Part of a small language model's weights: 2 heads of 32, RMSNorm before each block.
Each number is 500 + 40 x the weight over its row's rms, rounded and kept within 0 to 999. Layers, rows and columns count from 0. Numbers have three digits each. The size before them is the row's rms in percent of the matrix's.

# q: layer 5 attention query, 64x64, rms 0.268, rows 0-31, columns 0-63
# k: layer 5 attention key, 64x64, rms 0.271, rows 0-31, columns 0-63
# v: layer 5 attention value, 64x64, rms 0.306, rows 0-14, columns 0-63
# o: layer 5 attention output (transposed), 64x64, rms 0.265, rows 0-13, columns 0-63
q0 082:467540543448513537501528478431594551570460537544495555485513515450509527535518517502470552540515486514543490573480510524423558448484506470472508480473516531537523531493557505525432453614482503
k0 077:546532424517499519464470532510462515436523493529479527581535561529540563419497512516478491454500519466461424469496497538525536502456512514572459488535506505499606533462525514466519438512503601
q1 092:467551485447526523420481417450523527537488531539544550491471514445504527536553499496491473511494505466517462619448522511486583446499535548487471504467511513592569542484510509531448464536523505
k1 100:346470505471456486533501489515459467466542492449433466528485479501507487493495477539503560553467439501411561520492438495480484550524422461501479502542541466533491489482513518562536516436482503
q2 116:523513509457519516455542473489497539455515494511543453497532549537557556447557495478506468529505480509539441500501556534406616468446471498422533503438534528503580497499500509529450510538448447
k2 145:400454512523438464468421564521487447390517518513514460437497475541477500498519500541527542512476449488456530486509462502517503465498417478452518503484487477533501466529507506575498561478481402
q3 104:503469501548496510512463497471492410520512482428492490438523429525406539544507474582582531524549491527509482458475522539483457529534497427458556520488472546487438457524513530450519585475504487
k3 110:504480464496549505507550538592381561553437480446458498518516512425478540527492489501432477440487477538539549554516531529516494447498495461503457475573480558508551530473494510442481486519524538
q4 075:526494427493504553545541521526509462516477536484487521526476499506495478503448519514516493499504482501523604525526480538496522464476530500546357510459495515523539596562481470528547427488590442
k4 099:393468474542590494555487560513565443443473533480578512461472478489514486510552478520529537502545515604519509483487530512483485481525495472408504438533513469469491448494517439478469503526463524
q5 102:555506464469536488464481425455564513448452562404516505485441490504493498492517502428437544448523549495555487431411498484462516512530485486522571508517535485459505481533497536445454478556498447
k5 086:404480475463439502476497507502507447454548464529546457549492481502528507439597539544592460504554568516539515459484510490517468548547486449488506483475553493587489525519463424514485466484476487
q6 101:494514449570482481442538454485548521568493427473552565543464522506523449461536387450524527449484480491467489483525489549498486501470474522475543476467574488539462512490470400531522470456541485
k6 089:542476522557521535474493436537457494507529497504558451467493511517548476566548522560523457490530552479527505511509566501499496470529564424466481524402480528501527451506461568499601468486586517
q7 096:530530549483544529430531476442539587529511551480524477537533480462491499432487477505458498466517422555525395474520521555472478493520482453542483529390477444500528498495515502479515466480507580
k7 106:489514567529494574536553499513486534457485515531476493486506448566513460418531467535548490506513485506512553445457509458494481465556535448472461528504489561472431402474489464502477491491512371
q8 088:474487506528459526452443523494500428587519515502489566504537462499548516502490522495625509501540457485516514513507513485510460480555441431391538561491504496504545473559488508572467539450527504
k8 087:495472488443501544481485475524528527474579466498462450514462507549423429458541504497387524521455502471510474544468497526495592485430479503539466449470473426528438535522470448542527503511466535
q9 094:554478521521504546456470537461502471537494470511534512455544483563557500415508502484542494539512471445513477425469536461488484460512431460422602507510531530463535450586463529507454529527456456
k9 108:451491510563509476484503529449507447469542477539536452382524482440495537530573471526545441504525500498532547414534483473495447467542433480436503505456502504552481494504475495506485544515501397
q10 123:590451566518508513497527548525483493528551500483486550523549472548573453476495522442522519491531425504544507437472515483506472488498458426506529427540531478410510415564478543504503541521473458
k10 107:575494503585514497487512462534488446444435550521538435433538556469450495512539528568472508493537503526488479462500531507454498507474474462452405528440467555459522454470486497443505529495430447
q11 107:433491440502498557506397521480454510544493455591453478452524448554533505525522456503518496563509475475450438504543511469568451510459499481511542543440428507567486509520511509532521499442528543
k11 115:565543550518521470517593469479503542568503450542486497504559514492463458525455488525459454447501550540482466553523493485499432506510544493556424556527439519454482558502542497471490404515557514
q12 106:441450588556479552478476504611464500505466548414529581495479440488472490512525460489506475521534482501531478481526479411482504486526476461472478528471474530490429452501441462487542570481510468
k12 100:482539554473450540475470519477479525420489503457496545499497451457504533467580466480491522455447403541486495477456563553500501500554433503467481531447483463531488514456547541577560549451458465
q13 093:528496499511533552481463504579535529550515504574539468454461474490447521514528487507571539534515486511620475482525487547473508522567451533481446458500553536437548499565492530523464490534584462
k13 143:532520455475501519553511482489573495618577459487465600543526515543548454504424505519517518524506551483478506512489518505514494504474579560541457519610478496491463543507490478525508454485530522
q14 097:451591562530529538475502542529461525531451520519486465490499565542528501473478502520486540542517526507472486525466466571484593464534529470571583473521562469474445496463485443499469407521509452
k14 095:479470517517519467447498497445580470490478452476570491457497472516436540523503483536493466547527522434546507431493496458501445520532557498442458469448490566472583512557529492521548574464466426
q15 093:467521425497473481501495544526547434509519537564540447490516513442500500470537547446591522507523530461509500557516482443559486472460535488540515515490588476454505435538496454470527483393447524
k15 086:495448547509457473463467476510482542481481506484475477510483453542565472548590560540434488512432411457446472530498490514506514571545504492426558500518496511517527558528564474450469572464521458
q16 117:479532490454476537460509494484495460525512488522428569474467547501535427456489501532508506475499452505508512558546501607512438499575526458552513499486469523471429427500560540493510604443475507
k16 111:513492507471492432540466437546511516540418506471499388535496444489466514487537506429496531546512491509441482486517454520456453455537462458466499440549494398480526517467485503518516492504563414
q17 119:550553543505581472491463539512508486524505486462464517501507496512519475494529563500523442468459442572578552539534543444502418541468501477445526483471550523603436521576526479512500541470521495
k17 114:455434498539464534522496565541439562468539478521452455538541528577509424487511492500479525486484449541520468523490463507496521461466462455579433487532545433413552519425476501516515483472539489
q18 106:511463567513558444541520507508556429567487474449458526461469475516482532525522504521503551477494482424491482515570474459473526521575438458539497492561527482466545497525555512452538571580559484
k18 113:412531529520507503515465524505503459539540508511515482469425522488547485498476513487577547590512468544492570496533393495479471457443478492527487477482415469540509452477532553503501585505445460
q19 102:489498466462469428455453563473505454470515518546400507445503441462522439475477522545531472513524468514522503545473484450500512497535446476432488557492590461535482558482438546573517485534469460
k19 104:555528534453543410409440508524496506528503530480555550555502446509471524495465507496491418480506456550443454518474477510444559539516530435539542512536491488433477518507523463447526531448502568
q20 104:479453496510410472535461574517505454509481431563496529439568444534432477530512500491472437479572554509532448455517516536510482498509502473467466458400466511523488497482480429556552491529511477
k20 103:603546548472481507481498495492517517519438420537498551480489490466596496471548491492517494489491421550496399579568571477483507518474483522454492521492480505519530499492477548484468480455455572
q21 103:481450420566457478493507480535428512486471568537505464450546501564515504508458544519542556439455500519481522434484519475510479508515472431528446498517593473455506446472557489485498425548443491
k21 100:494507503430568469537528543523540475436502496534502455519566431501516498609500471501516428513497514452491476468507464509502436454454485520499475504495410583530492523504456447474462583532518550
q22 117:503579456484489521486462503455502509566534446495472472525458499510479522445491476515499599567479386488534494509526536506503494508529435460496505555497544503458542415501524530603541480460547516
k22 111:532488513506492530521482464548495481502463530537460423497563456466502503536525542501472496490539538562480517552424515501526466457559666475477461500509472530449539513507476502427526525546446502
q23 105:473552515507506470494482453455480467566492465572565537443407517521549502505480527525555490476565494461498453490522630459510431516557521464520511539461512549539546484496481500546439526487481503
k23 101:549557505501532502486535501517474528460485514494463521526577503475476530570535545459504490557535534469524484620513466486554490523450548488421533468492478457502452481467551554416563460445537465
q24 093:492429484546521497483443501564570601476511442523477521508460457516492508532486533465491469503482433475501490535478446457492461485464567531535449496560560516441447476502485584564506502509426542
k24 090:523525473518486571546464522489489417539461541445477464487525469555594509475458490524568499476483539471422513475509496466552500564535450480499518488456396463444553539523548446515466526504529499
q25 115:529422429531444495531477483499499502531492489485443516512332592488478487467464450488493450516453547551445457551466495489483528477509465493513492471483508430503497539455461454501488480526477478
k25 100:503522471527545470459544486504486419535484450517603523558416520496524455501571488511573501433503535465527447462517484531492507423529557554510513481445448488479511460485470473493571514438539490
q26 110:457474525472560455485564629462481466482493563491453539524503484497497498505479506485424533502518452544604454470539521550538458533450469511485477456506481514496521476522511580471467437507465446
k26 106:505498454545505393552530509489542489450499484503480493457508516507497500433500421543513568560488480536477471535526440492446545528542510422450486494564555499429499517550486573562471560504475497
q27 110:442548508433512478459518508521509470475504435512511508441527533513440605566502452510448463479445502509475520553551482491473541428471468607464473484439485440563457509531512521543527490488499521
k27 110:617584526467452480517483482513484593495504518465511489604489567489506517431431526523505509505504554472534508473469580529469507497474555473521467460473502534470547557515505498488482475544492567
q28 108:469487552530548545484509487495587492539480558476563539536484547496578457460619547499443470498464511469457497476581589518516476457513501554490502517497507516542479502491496509570532475484462558
k28 110:550543480532551448478552383556485559528490488527465535512563538535462427456472510539482512580478550509513502472406481525510598511444507473506526539490492496519525490494500513523543496478553541
q29 108:460480400547497489562569399488519503496432481452489509452518477499482468557496548520492529518435474486527403516505524469467508509459517471453463504510548520504461524406526450445506474439501527
k29 106:476471490483521521518492520510468451498553459497486447498575539503407550531555474425570544447501474492443558525526502574491464486447489478472503473500460490455537479432547511475414507429519556
q30 111:557537532543433529492394515521510478639556522449524532549445425556458510516551525519459494515507460523520539512509458510507425464438510486497501503469507516494470517508538513452472498540465522
k30 109:483553525544542531545536595533510513447499476533464504446437492463479430449507562516482500495517532485461547517483601511493450484525450516475495436504537459448531459521521530507530595503497420
q31 103:520493475491483505500481551431474474446449435548560596414520541504538552449455497578524497529475475505543506390493469486505502481499505434569469492561495495517538544498456518502480554476511472
k31 106:499542425465519530489504448451519545490502448438467476513518501511522488509474441503432464478638438519458495577511516557524517456523503495519452431492503538434475508559583474517480490487484516
v0 098:478458560514514446427579487501439503522414541431514491516483479535501477504552497511511518497505520454473445497540485518509480463508418401455487594461507490545464469543464465533546540549538522
o0 096:515475504475546440519518570490409505496510514497482511511495472500573522497546511462477571537518482462541530499580520498522522478498396443513469543537474472506531525556452518581502615531456483
v1 112:451511478496482524527521521401519488406465460493517496553541486596479565397477520559509506576496527481562481480498464517447481472552478504481530553520475546519463458521489540468483490459566485
o1 091:449571472527465463489526549426487558461557503514525502546577470484509509507532503580427511512524418494518492510569549568532524459454484463489516473501475485483457433506574558564473522471502482
v2 105:463501473491436454476521452554506528534490490583493417567541477519497517558502436536502443468591501499527514537484512510501478571452490543505512465521497437484476506442484465520477434531387502
o2 106:536514567511505523523508566534498467481522542538509500422541489550514411516562489501466562550479569506522544497486536523465524528500548513519512425476540536469514507556557417546556518491488402
v3 119:542523535476450527510506499582503499583475525509501494486475484531512512429436475448535503516530431483472591464533437462505547557479614525524484518482537495477463504547468474441530580525521527
o3 112:497375436554530508505458545543450541523522501522523531498440502505515473463537478488466403480430534514460514552456489446540497521486582568463504466526486466527485561526519443472531511498453480
v4 111:465551412476448428492508484485505513496529434513504521521550502511462571498422499452488509485507484580447458513554515478516529429506517493486457529454549460530501489462419557460538568507563554
o4 112:520508475472568507490475516430494482489559445497481510445545491458518481490516491521552492565544460531560441443437574523488460543556488473493550523517538552531493470527424563490474400492505563
v5 114:513514456563492562534485462609539486504483480514541510523468546583563549510516453486500504489502541450430410499501493484498510440561454532514520513492469473453481544569491497444494519480597498
o5 077:547500588455511569480516466508447491548419502505484480478485546511515473488584494505494448482485597468450464555466478465496474479507506520564522503483440447600469495517449465448564503485536482
v6 117:481548508504460466427554474536532515522483518484545577519443477471543475519501491466512464444491492424451440557476492451616501532481498508485448559432523540525485478547473438513543492437544505
o6 096:495519505450432514438450480533465518564508505484515518495493461453477567553539472445494489451464533525518537482438503507547427470536476471488622486435443576423513479514540535482506520487502460
v7 104:455543515446509466521462546536493496561509511462481513488480481514447479487524492464428433455521413535592487536548488465519509501574484456466443566489441544489459494526518472565553542558494562
o7 094:501524539523378452473527458500443471549513488466467498543496508537526439490508442502496439489541476527462478470553493483529512469559442502443486486546478554539504512426503407495564512497413476
v8 094:446544421495442514464430441527480559548543504537526480482528497423458470505482497480492463444462508466460506470496450471509454503580497541502486435474417544456450517507535530487529512585555490
o8 104:444501537514479557494543432491523474427495447431490527445528498488472540541506477428518487480516484418476498574513511541468528491613485483477554462452449552536466415473543498515520511482482533
v9 100:515464532495460508482535544542579446535438459514507569462496566557486597558532468504521473479468528479427463546524528471448478488500459546546504449488406509497477442526495507567478473479534486
o9 081:531437533503529540543445534487511487478424502448549544503419565428504519522503582472488497492475593502528472556484511470497585554463550506563473483503501484450524515483525486546494501577546517
v10 096:425489601516456498554517468502556505496426483531524464436480505529528531561492502490471553485447527480474445471564482441445457483497472469511551519523450587502560505500511458544437438487519475
o10 078:402524532503497464506526548440511467457451514473497544497541499486481529520484497522424556538504594446491466517589437486477515479477482561520514558533408496534499538458503548551451474551522478
v11 118:501505495444432432472511491506507521540457443512559525471501514564494532442573491538538484518545488497454551495505446525460566498479490592444509545517523500461468477578528509429513467403461498
o11 106:540484498431485494420476504539478460504452469499577457548471528600496526446550532471477475472494398519501510544511457496558546521459506500475519439466537505475558488517575461505532487419480520
v12 122:410567562492532460481507508458530553458457503507471466495545466416492569519442513507537527478476515488410451501516516501575473493517490449454503532447475538550500494423437474543503498529567520
o12 097:443468519451550499484540590471550503502482444480514552491468440467457493504448515527479586503502460456429495409544517533493453502451452540494431510465480490551497499504474553485543452450554549
v13 105:471524535551450509522484467432495497534483488419548502543545495452507492531527543498481508432432581555454504455572489458495472512437537448498484607406476549486493487486536488491514463478519497
o13 103:433457485517519505455423501480498496554480530566514465531525513469535520492453550504492466551462545415507481432551507392563521543532409463490519527514495488483562524489468530541465448513456526
v14 100:526529495451586501492544491468451506499475493514522430469542534571477491521547514419487526476489447495551475512521487427502481485483483545554529491486530439518515463576496472388455419475432497